{"n_layer": 16, "d_model": 128, "n_head": 4, "n_kv_head": 4, "head_dim": 32, "d_mlp": 1024, "vocab_size": 8192, "activation": "relu", "norm": "rmsnorm", "norm_place": "pre", "norm_eps": 1e-05, "positions": "rope", "rope_base": 10000.0, "rope_fraction": 1.0, "qk_norm": true, "attn_scale": 0.177, "bias": "none", "tie_embeddings": false, "parallel_block": false, "init": "normal", "init_std_qkv": 0.0595, "init_std_o": 0.0105, "init_std_up": 0.0595, "init_std_down": 0.00372, "optimizer": "adamw", "lr": 0.00278, "beta1": 0.9, "beta2": 0.99, "weight_decay": 0.09, "lr_head": 0.00551, "grad_clip": 1.0, "warmup_steps": 257, "schedule": "wsd", "decay_fraction": 1.0, "decay_shape": "cos", "final_lr_fraction": 0.0, "batch_tokens": 16384, "seq_len": 1024, "doc_mask": false, "train_tokens": 114000000, "steps": 6959, "dataset": "wikipedia_en"}
Each number is 128 + 32 x the weight over its row's rms, rounded and kept within 0 to 255. Layers, rows and columns count from 0. The size above them is the row's rms in percent of the matrix's.

# layer 10 MLP up, 1024x128, rms 0.103, rows 839-891, columns 0-63
size [ 91 108  94  91  84 109  96 104  95 102  97 100 100 106 100 109 102  85  99  95 110 115 101  33 102  99 107 105  83 103 107 100 105 100  35  94 104  93 100 103 100 110  87 106  99 115 108 100 103  95 117  87  97]
[[127 103 105  75 161 131 154 129 110 181 194 156 129 181 124  72 129 112 101 170 179  86 158 182 154 147 114 100 111 129 134 126 137 182 123 103  97  81 127 109 166 201 115 134 147 120 114 120 142  85 118 101 148 161 125  48 114 137 132 104 115 160 156 134]
 [145  63  96 117  63  87 163 140 154 161 167  49 129 126 114 110 167 119 121 143 130 111 200 133 155 130 103 149 111 125 158 164 136 112 156 136 112 122  86 144 108 120 145 139 102 167  12 125 165 130 117  90 148 125 127 111 121 134 174 164 148 149 141 142]
 [156 105 117 124 118 188 161  79  84 126 171 133  96 104 142 168 154 150 114 173 152 126 159 116 138 100 105 191 128  77 163 157 112 131  56  92 114 125 126 164 153 134 152 203 147 165 120 177 161 146 148 177 115 139 149  97  96  58 146 110 131 110 171 133]
 [162 143 117 121 181 114 131 197  90 168 129 130  86 118  91 103 151 111 101 125 122 121 126 113 160  82  82 202 100 131  97 139 122  82  80 132  99  94  98 137 129 137 107  77 124 155 107  86  76 141 113 125 195 171 140 149  94  95  82  99 161 111  68 107]
 [ 95 146 207 189 130 155 149 144 174 128 139 166 137 107 154 101 161 159 120 160 109 171 128 141 121 103  82  93 110 108 111 103 138 195 167  87 120 219 103 146  86 115 144 118 105 154 122 165 206  66 110 165 116 100  93 132 144  92 133 116 184  91  98 132]
 [111 121 111 105  96 116 124 113 112 175 146 143 102  95 118  91 150 120  98 100 103 111 121 129 171 154 164 137 104 115  75  89 138 168 106 148 126 118 152 139 138 163 141 163 105 123  69 179  95 104 150 110 137 110 107 134 168  84 167  90 129 164  67 174]
 [145 122 138 130 168 141 158  99 140  76 161 145  72 119 128  72  92 136 169 138 145 111  95 124 132 125 146 124  93 120 147 168 105 125 105 129  87  69 110 107 129 173 123 102 188 156  79 122 149 128 116 157 173 109  68 111 182  91 181 132 177 168 168 112]
 [116 136 145 120 131 131 118 186 142 142  98 160 102 122 115 102 130 118 107 100 146  50 169  99 166 142 132 140 128 113 102 119 115 160 162  69 136  92  74 177 103 190  69 112 199 112 141 182 108 107 159  60 165  83 121 150 109 124 161 121 124 154 120 127]
 [185 113 139  93 106 113 173  83 148 143 127 100 142 130  55 141 130 115  91 138 133  95 155 126 137 107 133 159 124 105  77  86 164 175 157 170  76 156  98 137 110 116  72 144  76 158 127 147 165 150 150 135 137  92 164 119  75 161 103  55 163 106  99 131]
 [127 114 144 101 152 157 151 121 154 146  84 160 164 130 161 180 149  88  72 164 132  94 177 121 149 113 128 128 112  73 137 102 152 197 145  81  95 192  86 158 122 147 108 132 134 158  81 121 170 107 145 121 151  59 105 129 158 122 121 161 135 115 123 101]
 [147 106 125  51 110 188 158 120 128 134  79 138 124 102 172 137 137  90 155 100 111 112 149 153 150 126 177 106 135  61 201 151 166 168  99 172 163 131 119 170  73 141  93 154 159 141  78 148 192 117 177 136 172 139 171 202 123 105 134 103 140  84 152 138]
 [147 114 151 128 104 159 188 165 127 123 116 131  97  75 154 131 177  46  79 149 110 129 122 146 151 129 132 107 195 156 145  94 118 197 100 141 150 106 132 115 104 144 104 111 118 208 127 172 136 102 130 129 186  68 119  91 153  73 157 150 108  67  79 134]
 [113 124 165 113 121 117 150 114 135  96 151 150 100 124 138 137 229  59 105 121 117 146 109 114 123 140 143 114 187 133  81 164 174 143 110 144  88 180  89 108 119 142 150 119  89 131 187 179 157 104 148 158 168 147  78  85 157 154 169 116 218 150 129 163]
 [167  88 153  80 147 142 137 124 142 243 115 124 151 163  77 137 134 115 117  70 129 105 160 107 174 126 105 157 111 129 143 113 116 171 125  94 109 155 113 100 145 134 100 128  77 131  88 143 116 125 123 143 206 188  94  88 149 143 133  79 125 116  96 191]
 [119 157  66 120  50 134 133 121  90  88 139 129 122 122 118 100 122  95 101 119 129 115 156 100  96 125  93 173 101 146 141  86 124 112 145  84  68 144 145 208  75 151 130 205 166 141 119 139 107 113 103 112 179  87 105 156 160 165 134 183 154 181 130 150]
 [121 134 163 137  79 166 138  68 156 129 122 140 129  83 133 119 143 126  83 182 125  67 127 146 180 158 138 107 110 131 148  80 124  80 101 131  94 140 137 163 120 158 116 129 147 129  54  97 175 148 102 171 119  98 145  84 108 110 115 102 137 135 128 128]
 [168 119 173 142  80 134 148 135 107 120  90  88 125  43 167 149  93  77 153 153 136  84 153 112 110 116  97 126 163  89 200 123 157 165 116 156  87  70  84 125 168 144 163 110 136 115 111 141 122  88  96 126 166 155 129 164  88 130 151 126 141 150 159 126]
 [136 156 180 130 181 183 117  96 128 195 184 106  95 122  97 134 153  76 124 146 126 138 152 165 132 132 109 155 110  91 168 168 177 185 178 127 113 170 158 188 134 168  57 113 119 142 173 136 138 107 105 129 149 148 141  87 134  65 170 111 137 132 131 174]
 [134 124 116  80 122 148 122 158 113 163  59 118 103 167 187 116 150 156  84 130 133 102 119 140 117 124 120 148 115 164 145  93 147 110 158 180  55 117 127 100  81 154 163 157 113 139  84 149 121 177  72 153 134  72 105  88 135 103 167 178 136 165 163 131]
 [150  48 139 127  92 128 111 116 123 147 130 100 109 120  99 117 127 152 124 154 149 130 255 151 139 113 162 162 112 134 149 155 133  90  85  72 133 140 118 137 136 141 121 167 123 168 146 122 158 196 154 148 129 142  94 169 129 122 116 150 144 159  93 159]
 [ 91 107 131 163 110 154 126 102 139 125 143 117 107 149 147 142  84 130  85 123 157 119 183 189 121  43 136 129 107 139 140 129 140 154 166 123 121 147 134 132 130 172 134 158 189 156  72 178 125 118 144 174 146 100  51 132 169 105 183 100 174 117 103 139]
 [127  57 109 156 124 188 138 149 105 137 133 146  98  94 176 154 133 154 128 109 167  95 106 239 138 135 135 133 167 154 158 172 173 113 104  86 118  74 151 153 125 138  66 156 134  99 121 152 164 126 151 166 131  61 145 136 119  86 164 126 143  97 130 139]
 [154 102 124 141 145 133 132 116 168 188 108  87 127 157  95 109 138 105 146 171 137 131 137 105 164 125 152 106 129 108  99 162 127 141 105  90  99 143 113 219  64 141 138 156 179 130 141 115 116  57 129  78 166  99 121 126  81 155  90 102 193 219 169 169]
 [130 129 171 116  87 159 150 133 142 144 107 138  83  89 115 120 140 151 124 159 161 104 162 182 195  86 160 168 131  97 101 184 193 139 125 119  96 141  61 161 110 204  97 125  96 143 101 113 153 112 170 129 134 120 106 155 115 137 115  81 151 142  98 149]
 [113 107 160 137  91 112 128 137 152 176 108  64 140 105 111  69 150 125 118 121  92 114 128 216 106 106  93 182 131  93 195 143 192 124 123  99  56 111 115  91  65 161 161 191 123 160 110 149 149 163  84 138 107  87 123  91 132 125 175 123 142  97 191 142]
 [115 114 118 148 133 216 146 173 183 120 112 140  85 158 177 145 126 122 123 194 119 125 144 140 137  61  77 150 135 168 191  84 124 127 116 119 105 190 165 190 144 157 163 134  88 211 160 134 178 158  89  77 177  77 114 120  81 159 101 123 171 115 101 157]
 [ 96 148 135 108 167 124 149  79  16 164 140 174 100  87 102  95 108  76 184 115 149 166 159 131 146  85 143 180  95 150 129 146 200  94 155 177 100 122 139 123  85 210 116 179 122 183 119 108 128 163 103 154 127 185 124 143 110 131 118  83 179 149 138 116]
 [148 108 149 121  97 131 171 113 139 112 103 115  93  97 155 171 127 110 122 169 191  99 157 170 162  60 130 125 112 103 115  55 162 173 142 118 114 129 122 152  99 138 176 143  81 189  80  87 171 140 105 185  99 102 117 117 137  81 150 127 130  90 141 153]
 [147 138 144 102 169 178 207 161 117 116 122 146 131  94 118 155 207 161 102 158 117 141 143 133 121 103 136 151 130 121 119 100 111 162 158 107 158  96  93 175 166 132  92 166 135  99 109 151 120 114 175 152 129 118 171 196  77 106 135 157 138  93 172 128]
 [141 140 132 174 149 162 144 107 151 164 150 200 124 126 135 156 130 116 129 132 164 108 128 115 154  94 159 155  74 141 161 144 157 162 156 116 142 182  82 133 127 131 132 167 112 174  72 159 108 166 163  72 114 157  84  91 160 179 130 112 129 112  82 146]
 [140 110 129 141 109 135 154 125 221 138 169 127 136 156 115 192 162 172 117 159 152 131 161 174 146  94 155 152 141 110 169 137 116  94  67 181  92 185  86 108 136 127 127 151  98 184  99  96 137 119  74 125 123 161 112 136  65  86 125  67 121  80 112 141]
 [219 107 205 119 137 132 117 147 147 104 109 143 134 106 142 107 150 100 149 153 127 175 170  81 155  48 106  85 125 113 124 114 105  94 116 153  73  93 144 107 146 122 135 144  98 157 113 130 128 100 106 101  95 107 119 129  67 153 107 139 141 146 148 115]
 [174 125 120 117 173 130 200  91  75 139 178 104  47  83 107 138 108 124  72 154 134 122 159 199 168 145 108 133 153  97 166 147 162 170 148  98 100 119 103 161 167 126 154  95  79 153 131 132 137 152 133 149 156  63 167 138 157  98 163 118 127  79 162 146]
 [ 65  29 170 139  98 154 112 191  95 151 134 116 119 123  85 114 111 172 180 130 113 121 126 153 144  97 102 163 117 134  79 119 142 158  70 157 107 219 124 105  55 157 105 125 183  99 170 103 137 110 133 135 138 129 104 166 104 104 139 140 147  63 122 156]
 [123 118 171 115 102 108 169 172 116 199 100 110  87 113  68 116 217 126 101 147 146 122 183 171 181  87 116 164 127 118 139 114 155 191 110 168 106 167  93 165 121 194 123 210 117 163 104  85 148 120  91 141 139 128  71 126 108 123 149  86 158 100 172 146]
 [168 107 109 127 140  98 177 122 114 171  85 136  75 160 137  99 101 143 134 115 123 122  96 128 147 196 129 132 114 107  74 114 124 186 126 132 165  58  87 119 140 141 108 115 159 101 121 154 125 181 173 134  91 115 170 149  81 105 156 120 170 168 116 136]
 [151 134 133 111 147 177 114 135 153 133  70 136  96 134  91 163 130 102 117 141 187 118 136 127 147  93 146 132 125 163 151 105 172  96 153 102 112 139 140 118  54 176 101 188 190 133 129 177 153 139 142  93 123 132  56 103 138 108 144 159 169 110 114 136]
 [153 121 140  98 101 124 144 122  96 144 137 152 122 125 108 168 118 131 131 139 149 101 141 148 142 112 136 149  50 166 185 108 164 168 145 120  59 211  89 131 115 129 130 106 158 165 138 130 182 111 106 178  90  90 117  50 171 149 104  84 187  98 154 123]
 [ 85 105 132 133 137 204 136 172 127 148 144 136 102 133 157 129 143 139 105  81 160 167 145 186 135  74 180 193 178 104 117 141 164 117 137  92  33 133 141 194 150 145 103 126 129 166 184 108 114 145 143 109 118  84 146 151  63  74 117 121 127 124 150 143]
 [137 150 111 149  64 112 116 168 154 166 107  91 133 160 136 125 149 190 100 100 156  70 183 140 139 132  88 133 204  91 127 146 161 197 140 151 140  91 112  91 130 169  84 120 122 131  94 132 159 113 132 177 174  94 104 144 131 130 174 118 179 157 146 163]
 [133 148 126 128 139 147 160 159 165 128 126 146 120 102 121 164 121 119 169 105 169 133 141 205 161 167 117  90 101 108 136 107 213 179 107 104 107 165 121 119 117  95 155 119 139 193 101 155 172 135 110  99 138 164 143 131  94 129 133 144 174 130 149 129]
 [104 110  87 182 137 125 201  88 177 157  98 163 131  88 163 174 115 119 112 163 167 130  91 130 130 114 149 163  89 114 149 140 103 144 171 134 134 134 145 131  46 158 131 167 161 144  57 122 148 160  95 165 160 118  68 123 181 104 154 103 161 153 101 100]
 [162  59 174 124 127 125 136 173 194 120 175 136  81 114  82  74 151 161 116 144 116  59 151 107 138  90 126  98 181 122  86 111  85 158 148  79 138 183 167 136  82 131 157 155 126 129 127 161 147  89  94 124 143  96 148  84  78  86 128 131 117 193 163 105]
 [ 73 146  84 134  94 130 169  70 134 173 116 117 102  88 112 102 137 189 114 195 132 119 131 150 145  81  85 170 180 143 107 111 124 141 135 126  76 165 126 167 111 125 104 131  80 158 148 143 148 120  95 160 117  98 114  98  92 132  91  67 142 116  86 163]
 [143 113 110 122 126 209 148  98 138 159 132 197  68 116 144 113 170 135 154 138 186 146  95 175 141  78 127 132 141  95 132 165 129 138  40 129 121 157 144 124  95 124  65 179 119 145 102 189 116 158 127 117 135 150 162 124 152  97 112 109 133 154 116  90]
 [220  80  98  85 136  80 147 101  94 141 134 132 112  88 131 129 156  99  78 151  90  88 118 153 188 132 152 145  69  98 149  71 142 157 113  59 143 119 154 191 105 156 102  88 162 154  60 113 142 153 102 116 148  54 135 123 159 126 190 108 129  64 110 157]
 [127  53 183 119 135 141  96 105 135  97 116 134 121  98  97 196 113 140  84 125 129 123 131 209 217 129 125  96 148 113 194  98 144 156 147 170  79 110 129 101 146 155 117 128 141 179  55 111 139 110 151 128  98 171 103  80 104  67 106 109 194 101 177 143]
 [149 125 169 100 110 131 169 140  85 132  78 197 119 151 122 144 105 161  58 206 100 112 175 148 156 120  94 117 146  86 132 126 134 146 161  70 149 155 137 180 144 117  84  92  81 157 193 153 152 137 140  96 144 118 107 138  78  98 101  42 183  96  75 128]
 [104 101 144 130 133 116 201 134 144 147 172 110 103 146 112 179 145 155 133 115 105 177 198 119 170 137 134 148  68 145 131 162 179 110 181 126  84 110  59 137  85 139  52 153 125 161 160  92 119 140 104 120 122 127 113 152 122 160 152 173 161  79 130 145]
 [119 119 147 135 105 144 125 154 139 193  82 162 119 111 153 124 173 120 161 130 173 115 160 132 122  83 118 111 118  99 184 125 127 141 135  94 114 164 143 171 101  98 114 178 112 209  60  73 158  92 104 115 106  91  80  86 115 119  91 100 216  78 145 131]
 [107 127 133  48 116 191 224 174 104 132  92 114  66 112 138 142 146 120 122 161 171 111 121 155 142  97 137 180 134 168 139 105 143 152 108 112 102 112  77 147 160 155 112 151  30 141 165 138 163 129 155 109 106 167 148 168 125 146 131  96 131 106 104 140]
 [184 139 102 165 170 181 164 155 174 133 132 129 162 110 159 115 110 145 157 143  72 163 151 100 114  99  49 130 106 114 173  98 143 145 140 124  80 108  56 167 106 159 157 138 133 154 133 100 133 117 104 120 168 155 148 121 152 136 174 140 151 158 142 119]
 [ 91  86 179 105 101 135 189 180 129  95  85 162 157 126 100 130 167 127  70 115 103 179 103 142 153 177 136 119 119 158  93 111 183 154 112 117 117 130 124 164 133 148 119  99 155 117 108 173 132 140  94 130 151 139  49 121 168 101 135 112 147  96 123 137]]
# layer 10 MLP down (transposed), 1024x128, rms 0.103, rows 839-890, columns 0-63
size [ 90 100  86  82  71 109 105 101  88 105  91  97  98 103  96 110  93  88 108  93 117 113  98  18 103 100 112 108  76  86  90  94 109  89  19  92 117  86  98 108 104 114  77  93  88 145 111  88 101  89 142  81]
[[114 137  70 129  96 136  88 171 114 127  80 149 122 164 128  77 152 136 164 117 153 178 124  67 123 123 133 108  84 140 156 111 102  85 130 216 170 134  95 114 196 148 111  98  87 135 118 109 199 100 139 132 102 108 129 152 160 152 145 103 174 115  88 169]
 [ 61 140 125 110 139  93 129 157  53 119 187 139 178 136 135 115 169 177 153  95 119 121 157 135 165 156 114  64 122 177 162 167  97 190 123 134  86 132 141 145 118  66  82 115  88 146 106  84 205 123 154 115 172 138 116  88  97 114 142 146 131 112 105  91]
 [108 115 163 122 114 145 110 129 135 174  73 150  93  91 126 105 144 112  98 160  57 120 133  19 190 132 110 149 102  65 154 110 100 190 148 122 146  93 123 146 114 111 135 156 108 168 164 176 134 131 112 102 103  94 154 100  77 103 125 124  36 154 147 150]
 [ 95 153 158 122 114 126 134 130 167  99 140  91 177  70 176 141 167 148 148 143 163 165 137 179  71 100 133  85 153 138 111  80 160 184 122 163 200 131 159 125 110 128  67 152 133 167  54 135 191  56 128 103  88 109 129 221 114 123 156  88 143 137 120 182]
 [145 128  75  88 103 127 107 166 114 119 114 155 120 164 157 154 115 145 149 120  95 158 127 102 144 137  90 111  66 110  69  73  90 111 132  93 207 147 115 115 130 105 120 109  97 112 168  86 153 173 127 148 118 232 142 121  98 125 105 129 147 175 110 130]
 [165 149  84 137 162 109 157 129 128 105 172  86 140  96 129 124  85 147 170  93 106 114 167  99 156  94 120 180 210  52 145 159 142  79 112 142  94 122  92 106 105 134 138 132 167  98 167 131 151 102  77 112 132 178  73  71 126 149  96  79 174  87 171 130]
 [150 122 157 154  84  79  71 151 110 162 129 156 121 157 158 108 107 190 166 133 164 155 163 118 140  46 191 126 156  84 145  85 130 159  68  95 127 104 137 157  98 129 108 122 127  77  89 100 152 115 140 111 130 200 129 151 156 120 149 144 130 163  70 111]
 [ 83 155 133  95 122 173 153 130 130 135 123 111 136 120 135 123 118 108 145 111 197 103  75  41 132 135 212 158 137 115 139 147 111 140  95 151 116 134 104  91  87 109 115  92 171 134 152 175 120 179 123 129 114 114 122 142 209 143 145  51  59  98 139 116]
 [125 140 154 140 204 131 122 205 109 170 145 193 133  98 116 103 135 124 162 167 129 145  94 166 119  99 162 100 142 103 126  86 102 157 118 111 129 107 128  58 203 127 190 135 159 115 133 162  95 151 159 104  83 134  55  91  53 111 134  70 145 122 147  86]
 [156 133 158 106 181  97 124 152 130 101 143 137 118 146 174  78 179 186 134 179 115 195 141  83 175 117 109 118  68 122  78  84 149  80 137  97 106 101 148  62 152 130 147 121 145 133 138 130  93 170 169  85 131 137  97 210  92 115 131 127  91 173 173 138]
 [106 190 128 135 157 127 145 148 162 134 186 178 167 148 116 230  96 140 134 118 160  84 105 104 124 115 172 147 111 141  89 109 167  98 149 154 113 141 147 118 143  85 167 186 116  74 178 153  60 133 104 154 101 162  89 105 107 150  33  77 108 161 142  75]
 [109 134 140 151 116 119 108 154 113 104 116  92 140 151 120 135 127 150 155 106 146 103 110 162 165 147 111 142 134 150 114 118 120  73 152  81 104 146 158 190  85 127 151 127 221 159 138 128  89 136 103 128 122 146 172 159 117 121 149  69 128 146 112 113]
 [120  96 119 102 136 145 149 113 130  97 114 146 141 146 177 128 111  87 108 105 180 140 153 116  78 161  88 196 108 154  88 129 131 137 102 140 113  80  96 109 161 105 141 177 124 175 159 169 110 127 153 134 110  97 125 144  86 129 100  76 103 125 193  70]
 [177 131  71  76 106 147 143 122 114 129 136  80 125 142 134 130  82 146 159  98 106 177  79 100 101 171 104 154  97 108  64 125 120 113 113 117 128 105 173  95 134  91 163 132 145 146  99 111 132 143 141  80  96 127 130 154 154 119 123 150 131 172  77 113]
 [114 128 103 117 114 152 186 141 114 164  79 127 130  83 108 116 169 102  84 154 164 133 183 207 154 126 163 149 152 136 130 141  88 147 107  75 143 152 166 108 177  97 141 125 116 139 144 116  89 112 146 140 130 133 176 117  76 152 141 117 155  86 188  77]
 [ 91 123 142 129 179 165 102  93 127 153 162 125  97 159 126 176 108 118  91  59 112 170 132 144 143 119 121 112 100 172 109 160 129 139 167 182 119 111 121 120  80  90 106 102 160 114 117 151 208 128 141 117 168 135 139 148 159 157 131 210  87 143  61  98]
 [141 115 209 147 143 157 127 102 124 123 150 155 157 146 177 104 201 136  99 158  97 107 123  98  74  83 128 162 166 123 163 137 180 104  79 136 116 143 143 131 172 125 175 106  82 158 102  87 143 130 124 182  88 118 118 154  60 141  50 156 127 163 185  88]
 [136 155 140 126 114 161 171 109 116  83 118  65 164  65 116 151 100 143  96 132 127 125 122 121  73 126 133 120 134 140 131 104 101 151 153 164 173  97 111 155 100 131 101  85 147 132 134  70 124 165 182  50 183 125  96 147 127 134  84 125 100 123  49  89]
 [100 169  78 186 104  87 102 153  97 119 143  70 158  61 124 156 131 126 111 155 127 114 127 170 143 191  92 142 140 147 132 124  94  90  86 202 137 135 165 129 106 179 160 100 173  77 125  34 133  49 142 154 166 148 136  94  76 132 145 166 138 134 142 129]
 [146 137  90  73 117 115  99 139 159 156 117  65 105 126 165 140 127 100 134 129 120 135 105  99 164  90 115 129 119 137 128 185  94 133 127 137  96  84 141 102 120 113 114 146  74 172 115  66 129 100 137 159 170 208  99 100 105 163 153  73 102  83 115 199]
 [146  45 132  91  81  99  75 147 185 151 156  59  96 151 145 162 100 163 112 123 180 150 171 119 140 129 170 151  61 116 118 151 126 199 162 125 124 139  59 112 173 115 129 160 101 176 130 114 130 146 125 125 107 140 103  98 142 118  91 111 165 157  99 111]
 [ 96 126  87 145  92 105 101  96 179 144 108  47 126  62  90 116  99 147 138  89 129 108 116 134 113 136 164  67 110 127 137 118  81 182 139  60  70  90 140 114 153  74 128 108 112  92 146 126 131 109  62 138 124 121 111 125 140 146 111 138 102 177  53 103]
 [101 145 211  97 131  94 165 131  67 124  94 202  71 127 135 169 120  81  93 141 144 154 132  83 104 155 145 113 140 156 141 131 156 117  91 118 135 100 139 162 176 168 100 138 100 133 170 143 171  70 136 127 102 120 159 122 156 123 101 109 114  44 152 128]
 [123 157 123 118 166 101 112 116 156 144 131  86 117 125  91 134  60 136 100 170 112 141  83 156 152 216  67 122 159 108 117 198  87 143 118  66 171 110 177 119 121 118 131 149 152 184 196  53 135 118 168  79 104 180 111  90 129 108 191  97 137 122 103 148]
 [104 201  98 186 120 136 142 102 140 145 158 114 160 170 144  82 112 170  94 105 186 119  93 141 123 179 146  85 110 142 122 125 157 118  66 143 141 158 146 134 176 127 139 139 143 109  98 136 137 113 104 215 121 126 148 101 162 168 140 129 140 190  90 106]
 [ 83 192 114 109 115 171  96 163  73  88 135 126 147 144  84 118 160 100 157 134 145  93  95 171 119 194  98 149 149  92 141  75 175 109 195 148 104  88 119 177 120 113 121  77 106 121 132 125 130 108 109 165  58 148 154 124 119 112 138 101 168 138 150  92]
 [116 150 146 106 153  87 139  91  50 105 101  90 165 147 176 133 116  96 136 132 137 141 100  84 124 115 109 149  81 134  93  74 144  81 122 120 144 137  80 141 122 113 125 113 155 123 105 192  77  60 155 104 133 131 114 108 210 104 115 131 182  77 113 166]
 [134 144 133 164 160 133 133 155 146 133  27 107 161 101 159 121 152 185 164 122 142 148 138 157 127 125 111 155 114 153  92 148 191 167 151  73 148 120  91  73 146  89 212  79 141 107 135 116  79 164 100 124 120 167  85 201 146  88 110 154 107 155 162 183]
 [134 145  91 117 132 141 167 118 141 128 116 164 145 145 116 104 107 135 116 192  69 108 153 115 191 113 133  88 130  72 162 179 119 135  48  64 151 160 118 154 145 114 164 174 152 152 138  99 114 124 170 138 137 161 110 163 125 183  85  93 130 157 134 132]
 [141 125 141 133 101 123 114 156 106 135  93  90  64 103 138 135 128  99 106  98 105 152 163 139  70 118 123  94 175 126  97  82 117 145 102 128 118 119 138 122 149  83 166 133 128  84 176 116 142  83 112 198 160  96 190 127  97  59 127 144 127 150 180 163]
 [114 132 118 164 119  96 140  83  40 141 103 117 190 111 131 112  97  97 164 133 140 140 139 127 155 144 141 158 112 118 135 177 146 131 137  63 179 126 152 122 109 161 103 102 158 132 138 213 162 166 124  74 134 118 170 128 167 182 128 129  46 123 168 141]
 [112 154  61 124 119 143 166 130  98 120 147 149  93 126 130 176  98  96 117 106  98 152 125 153  75 192 172 172 148  58 167  67 211 158 158 130 146 182 139 206 112 140  91  69 181  95 114 166 117 165 172 172 130 158 170 148 107 105  96  88 160 145 109 129]
 [179 130 106 142 135 132  90 131 155  71  85 123 162  89 119 129 132 136 151 177 157 121 126 157  84  89 126 134  76 113 145 123 136  40 104  79 165 155 167 128  96 115  97 180 109 138 136 191 124 141 176  82 101 101 153 173  61 134  38 144  65 108  86 122]
 [103 133 136 106 165  66 122 150 124 113 126 183 126  72 164  34 159 132 109 151 130 141 102  97 138 116 200  87 124  91 159 160 166 113 121 114 163 114 123 126 152  99 150  84 118 127 168 151 158 109 223  81  76 122 141 147 121  82 144 121 151 135 184  80]
 [129 168 146 144 116 109  94 144 174  90 133 191 143  67 107 134 138  77  83 164 139  97 140 105 123  98 155  81 194 175 125 170  79 131 159  92 168 142 171 224 134  94  83 137  88 108  99 157 128 149 158 154 127  89 150 126 124  67 119  91 125  79 172 155]
 [114 121 128 118 170 150 125 135 103 114 151 155 140 101 175  79 163 105 117 118 121 153  83 108  46 107 173 149 127 128 170  88 194 125 111 120 116 202 129 125  94 134 212 165 135 139  80  58  95 144  87 102 134 137 106 168 194 120 151 136  98 132 130 108]
 [135 129 114 152  78  88  93  70 108 145 140 111 128  65  91 143 111 160  64  81 102  79 119 114 136 157 136 141 172 214 120 115 112  50  69 123 103 116 100  77 161 172 120 148  90 136 101 106 158  94 166 109 102 145 128 114 127 122 133 125 122 162 181 112]
 [169 127 142 149 117  95 158 160 123 112 100 133 125 129 140  84 109  81 152 101  82  94  97  90 141  95 123 134  87 161 143 146 143  58 144 126 127 149 110 119  96 112  69  91 229 132 181 134 209 124 146 123 102 147 118 134 159 122  53 109 128 148 101 124]
 [101 158 121 141  86  58 140 130 141 116 107 115 127 125 136 135 147  81 166 153 117 147 116 156 132 144 130 150 108 135 108 159 117  91 163  86 128  99 118 145 150  74  74 153 121 128 167  65 178 116 142  68  90 145 137 152 122 134 154 189 149 152 140 109]
 [145 111 196 102 143 145 139 105 116 112 138 172 151  88 109 144 153  92 169 165 124 178  79 113 123 146 107 165 130 110 131 139 113 115 158  66 106 116 157 137 110 102 163 129 129 148 125 158 141 180 157  92  75 135 170 148 112 137 158  68  86 183  97 129]
 [111  92 118 123 122 154 121 150 171 116 138 118 144 111 114 154 122 160 155 169 156 177 114 104 173  79 145 154 194  95 148 147  54 108  89 141 122  87 142 124 164 118 132 175 138  78 106 162  80 151 110 148 175  75  85 128 108 104 120 147 163 117 158 155]
 [143 128 169  89 168 100 127 163 149 106 129 152 106 124 128  97 195  91 173 142  53 127 119 162 139 199 127 154 152 141 123 188  99 101 164 131 136 146  72 126 144 143 120 141 105 108 121 133 117 134  93 119 135 114 114 111 123 153 150 146  64 164  95 165]
 [157 132 139 150 116 118 124 140 105 180  92 207  97 115 147 161 129 165 111 135  86 115 107 159 109 137 152 156 113 185 149 126  97 117 130 150 180 114 215 165 203  92 114 134  96  96  58  87 145 113 157 107 132 150 137 167 166 129 112 134 142 105 128 115]
 [162 136  91 150 171 135 150 183 140 137 195 129  88 139 168 100 118 138 164 134  64 132 118 112 137 111 153 124 135 159 111 131 127 139 128 133 191 147  94 154 125 147 130  79  97 138 133 142  89 105 174  40  98 128  95 148  96 195 134 143  68 148 113 159]
 [131 123 108 136 115  74 122 171 156 116 103 111 158 143 145 136  69 120 126 148  66 132 194 116 141 115 137 163  77 118 154  89 112 117 170 162 123  79 172 177 150 136 122  84 108  97  62  59 129  50 124 183  86 115 112 139 131 167 147 149 133 162 104 157]
 [134 141 169  91 141 157 122 120 164  81  91 128  67 105 180 110 114 143  59 146 111 182 113 122 110 107 112 155 124 172 138 156 129  81 136 130 160 108 145 127 149 107 100 142 114 129 126 103 194 142 176 156 163 188  97 105  72 135 166 108 188 118 100 108]
 [149 105  99 174 122  96  85  87 101 149 121 138 138 165 129 132 124 152  92 148 113 112 162  83 105 169  99  57 201 179 114 140 125 150 110 150 147 128 173  96  74  93  61  90 178 149  77 135 133  95 168 123  71 117 121 178 153 157 117 164 112 150 151 120]
 [100 132  90 203 119 137 123 120 173 119 166 105 168 162 154 143 117 111  95  87 127 134  97  77 140  93 144 143 104 109 111 104  77 105  59 180 115 129 112 148 112 175 154 170 179 112  70  69 149 149 134 144  90 139 193 132 148 108 122 148 108 137 165 131]
 [175 100 130 126 145 118 144 108 106 121 121 117 134 121 172  93 118  99 123 105 121 104 173  63 118 106 142 102  91 137  91  68 133 171 127 146 127 110  87 168 118 132  96 196 100 168 147 193 106 176 193 215 159 108 109  66 142 136  83 173  81 153 167 143]
 [124 125 126 139 121 130 152 121 154  83 122 168 145 123 135 147 128 147 137 178 182 134  94 146 142 143 115  38 119 143 115 164 143 103 113 110 137 106 117  34 123 126 116  67 113  96 157 166  98  97 148 119  85 153 133 109  92  97  78 134 182 173 126  83]
 [ 97 123 150 149 170 132 106 117 108 182 121 173  66 129 159 109 164 151 166  98 156  74 115 155 150 142 171 191 100  58 112 168  79 137 140 119 127  94 123 113 146 185  53 155  76 129 157 147 153 138 213 115 150 172 130 123 121 137 150 116 101  86  82 122]
 [128 149 115  97 168 129  96 150 106  96  87 174 122 127 141 170 155 133  83 101 134  62 170 172 180 127 130 213 202 156 120 172  79  83 139 163  79 103 160 181 148 123 151 140 143  82 126  48 142 127 158 169 157 144 116 130 120  90 120 122 136 179 120  86]]